{"n_layer": 17, "d_model": 128, "n_head": 4, "n_kv_head": 4, "head_dim": 32, "d_mlp": 1024, "vocab_size": 8192, "activation": "gelu", "norm": "layernorm", "norm_place": "pre", "norm_eps": 1e-05, "positions": "rope", "rope_base": 2470.0, "rope_fraction": 0.25, "qk_norm": false, "attn_scale": 0.177, "bias": "all", "tie_embeddings": false, "parallel_block": true, "init": "uniform", "init_std_qkv": 0.0258, "init_std_o": 0.0258, "init_std_up": 0.0258, "init_std_down": 0.0, "optimizer": "adamw", "lr": 0.00202, "beta1": 0.9, "beta2": 0.98, "weight_decay": 0.072, "lr_head": 0.0105, "warmup_steps": 243, "schedule": "cos", "final_lr_fraction": 0.03, "batch_tokens": 32768, "seq_len": 768, "doc_mask": true, "train_tokens": 260300000, "steps": 7944, "dataset": "wikipedia_en"}
Each number is 500 + 40 x the weight over its row's rms, rounded and kept within 0 to 999. Layers, rows and columns count from 0. Numbers have three digits each. The size before them is the row's rms in percent of the matrix's.

# up: layer 11 MLP up, 1024x128, rms 0.0703, rows 681-691, columns 0-127
# down: layer 11 MLP down (transposed), 1024x128, rms 0.0621, rows 681-690, columns 0-127
up681 120:547535453535459537454555454416555534446523366500525527466480564470446472501548564524463528475471520557477497544469453569490528553486495471509451499488515467451458522474494497473535498452473541484520558523493522508532485505439537544508434463497510576479517519465531524555486523528480505459511554479516561456516425598468482559430480523482493494569474483530492534429453523433528426510492
down681 123:501425532526505470557505530509530479528547468474461510580448439515457509498541469509487509576506480499426447447471514486513431486534498568493516562548365497483502489485489498565529496490536549520554453535440469576562529535507469540449479556558479451523505449554530518518499542479480521499480507476413426465515498486496477485544491470545495557444490534494439541454456593501453537445522
up682 005:475509452438516447475497525441514511486470470519509515560476440415459560535457533467416467475465500447502459429513439492463470487546474527499465446546498454479494506469430496487488460472446448496525496486481481499472485492440474467460484500513493500447509486472434476470509551464441480533457418421550379430462461495501445503544543489479468493487503474485435484476441524457431535509380
down682 004:541455499440488549456529418562456470472524486453535464431509476554457522487542517501518493465495482464406461488514586441448513414462465464532482527460513517498453427467495489510522450455528499489527461464518518457468509486413443500478498509473433506519486464523534476511465469514458406513511525491516551556502420483436539445382437489529491452524546517494466482465474408457511506484514
up683 135:508545495621556427471567504517529499490559487477525482575476494513518489589565488490466444469544504524527475456507495519520439513508450492470421567567500433505567487506537452475568532515504546516505527499526517469444442473508592520492474468505453476520541479461506462568509484523484504459484467459482453511553493513470451449560543488417493506523530523509475452482524479523422574398502
down683 134:481522485555516531526468518495478510492504481473479463520328515442506469485433477493492484526493432466511546507458505546458572450478517481447513433512444512484473489450546532461521547496459500566486502487583503479495480546493491487450607475557506620505532492524505464480478512523460512511494535555520571497496508444491510426501465479483571498488547563544495436520413552502517472560502
up684 005:491484486492465559520484440493427489528416481396484467391504472545496416446554457480511493457512465548523524547499524465460525489441505452471548490474543504471489500501483455489470585500494511501505510484563435489530465485532544466496509430390465519486459457511516475456463519543528524470505485529467575573482506495528467462502422515473559420463451509435516557508509458546532444435498
down684 003:465493471532499421498521533449508503553500522572564568632453503530549468532396497510517500536471470533493498450477422505558516534532542548465518554555502478483453538539527481441473516542516524530484524563499515501509510499526526489517539532538533471561527578501502520525551456484538593584489509510417492481484501519518512504525570483473504617445460470544547454556511493491478489530501
up685 132:512480459438524424483519545528462497496456552501418524508483537518551522499497550489557517507517519521491518580552543558475486654497470488533486570404481468505530510521505527476541450495486487501472460442428526429506501451455530533479472446554460570540522431498516498532630487457483449471521477533527504499478489481491453525501537503478484534510493453483487497450476501515483577490406
down685 119:443519469469465540495480486454480472449499439443518502454410473570491465520466483481471527567445500556540480550449524478464551428494474560474611496514443473465461463491582518537477520481510480525540561544576496461462465512548420485515458549531526474499513481505463472483474539552534448473496544464434473538440459480448524531500519512553512503515559536556422558541533490561543501548517
up686 004:498485547572517521549470547495520447482481528442502451546532550554503552540493574468525524501529480556456564495469531551529516480533533602450467483489465538540503490469534475469488514446471504425451527503512555501510494461499506510518515564558524426534525553506548483510525473451411512502482477390414504443564447456428433533480579497498518415551494460511499481526507520510466505475549
down686 004:542486429495477461475488499531517571495595518594485460446577484474530500484530477488485517486511530496550529541509526566480515559536510451542491530550496530518524582517530489573467500571481461510468483511490455548556543576519486538511526486486539529552522458535511526511543572478592533447571478577569508534549561604527561491536440521518520525468481543518510482519572494497554515506513
up687 007:500563518482466531540584469559499507564547506490520528483525492515530480483538477527550536548512482588566503558538480537557554547486550482502549514538549515502572518528501521523534548544541526544547542540555480542541542542532544528509521471499498529471499531568502481493526514552591547524550545557586573555508571511559534503518497576487553496487557553521521523519549520580579531525522
down687 004:501500529582529493484508550503516508538449508491518559639456552549521513549472556533542450478543504463474490421512562474524481543480455546517560535494490481521431471548471539472536504524545565481484550545550585469498467490522547518494541572506551479594537510469547521545529527497456482530511512446424496450440459465489521504476532505500515571579464501514513501534516515532450557543567
up688 123:496488488515539478511546569465529471524527500483488461574541464514533561530552460481490440498545521469515490495498510514472455433504537431508483558514512442512515643495510541520489485498519530519469487511509404489589532531535467512490428451504464554449518457475539556498490475545554517539487576434470464473458476467477453512477502518395438494561507507512545436543529429429474566526505
down688 130:486486494481462511497455544522480538486484522514433494507384555472491502461373526552499527504461533567431494516453496466494544539482515481509483492537484552445607453445511534511516490463551457485532433560501525470414542510538516526523570511502475449505479406557534493523470543526532475451467476482535475537550557499474460468502555413531525545480519498486530571456469550505510510452555
up689 123:472479425471505520520512559500575529517515452490467504480618384523461461455551495503500509447540560436461529455439553540411454535508487561518425465553543492565549431474475505549498436503494500515503485487464510525564525503475466548401495538547473495476522449472508516499514525519505547450407516521503555548472450497514545502485516475477489485492560524492502500501549497506402502491513
down689 114:512515543493523543550551496527449479473451540556441530512371547532475553480498530496574519463475542479518471507493495446578534460465443487473450524510412504485490556509505499538511528497451516495508471503503497463505511503496518493603521519543555467525496495496492448439495496516518448534528573512439445518472583471402493562447468577567501488513370483503472462473533493452482492505513
up690 127:487590475525548543455512498586496515498570541514455458510569554510559497478540481497510494577499488490458510508525524503479461566444535548517433545503525609464522507402493501483422457493540470513536448454478458518501491405461453599443539502507473554489485472486457464500519503424525497526476477555515548478470440481483492502525463488498452523558521471491409437498487498453456469493469
down690 120:506443479520510408446528439451549505506469519507554526545473486503486504490491542518496514511554498490528474474487513505521525441475486529455545497551570471456501417501527544455542594517481516515460553529525517474483455567486510452581435558504508427486524546533519489450553524550565464441528540445331432479527524547442460481470481507431539479502526511458512515467527519505505472498481
up691 008:514500482502515520510525542488508514492478467546492534513404488458505564626467545466417473486487546440515492468517520519486521528583476547524484469572661475476550478526495539543514430488469513579528511496485506495479483526505472521511507537526507538467553535504505537497516562490452486566442426476525420489461474521477500528569525448548493574473492483488568541551479552492447528511474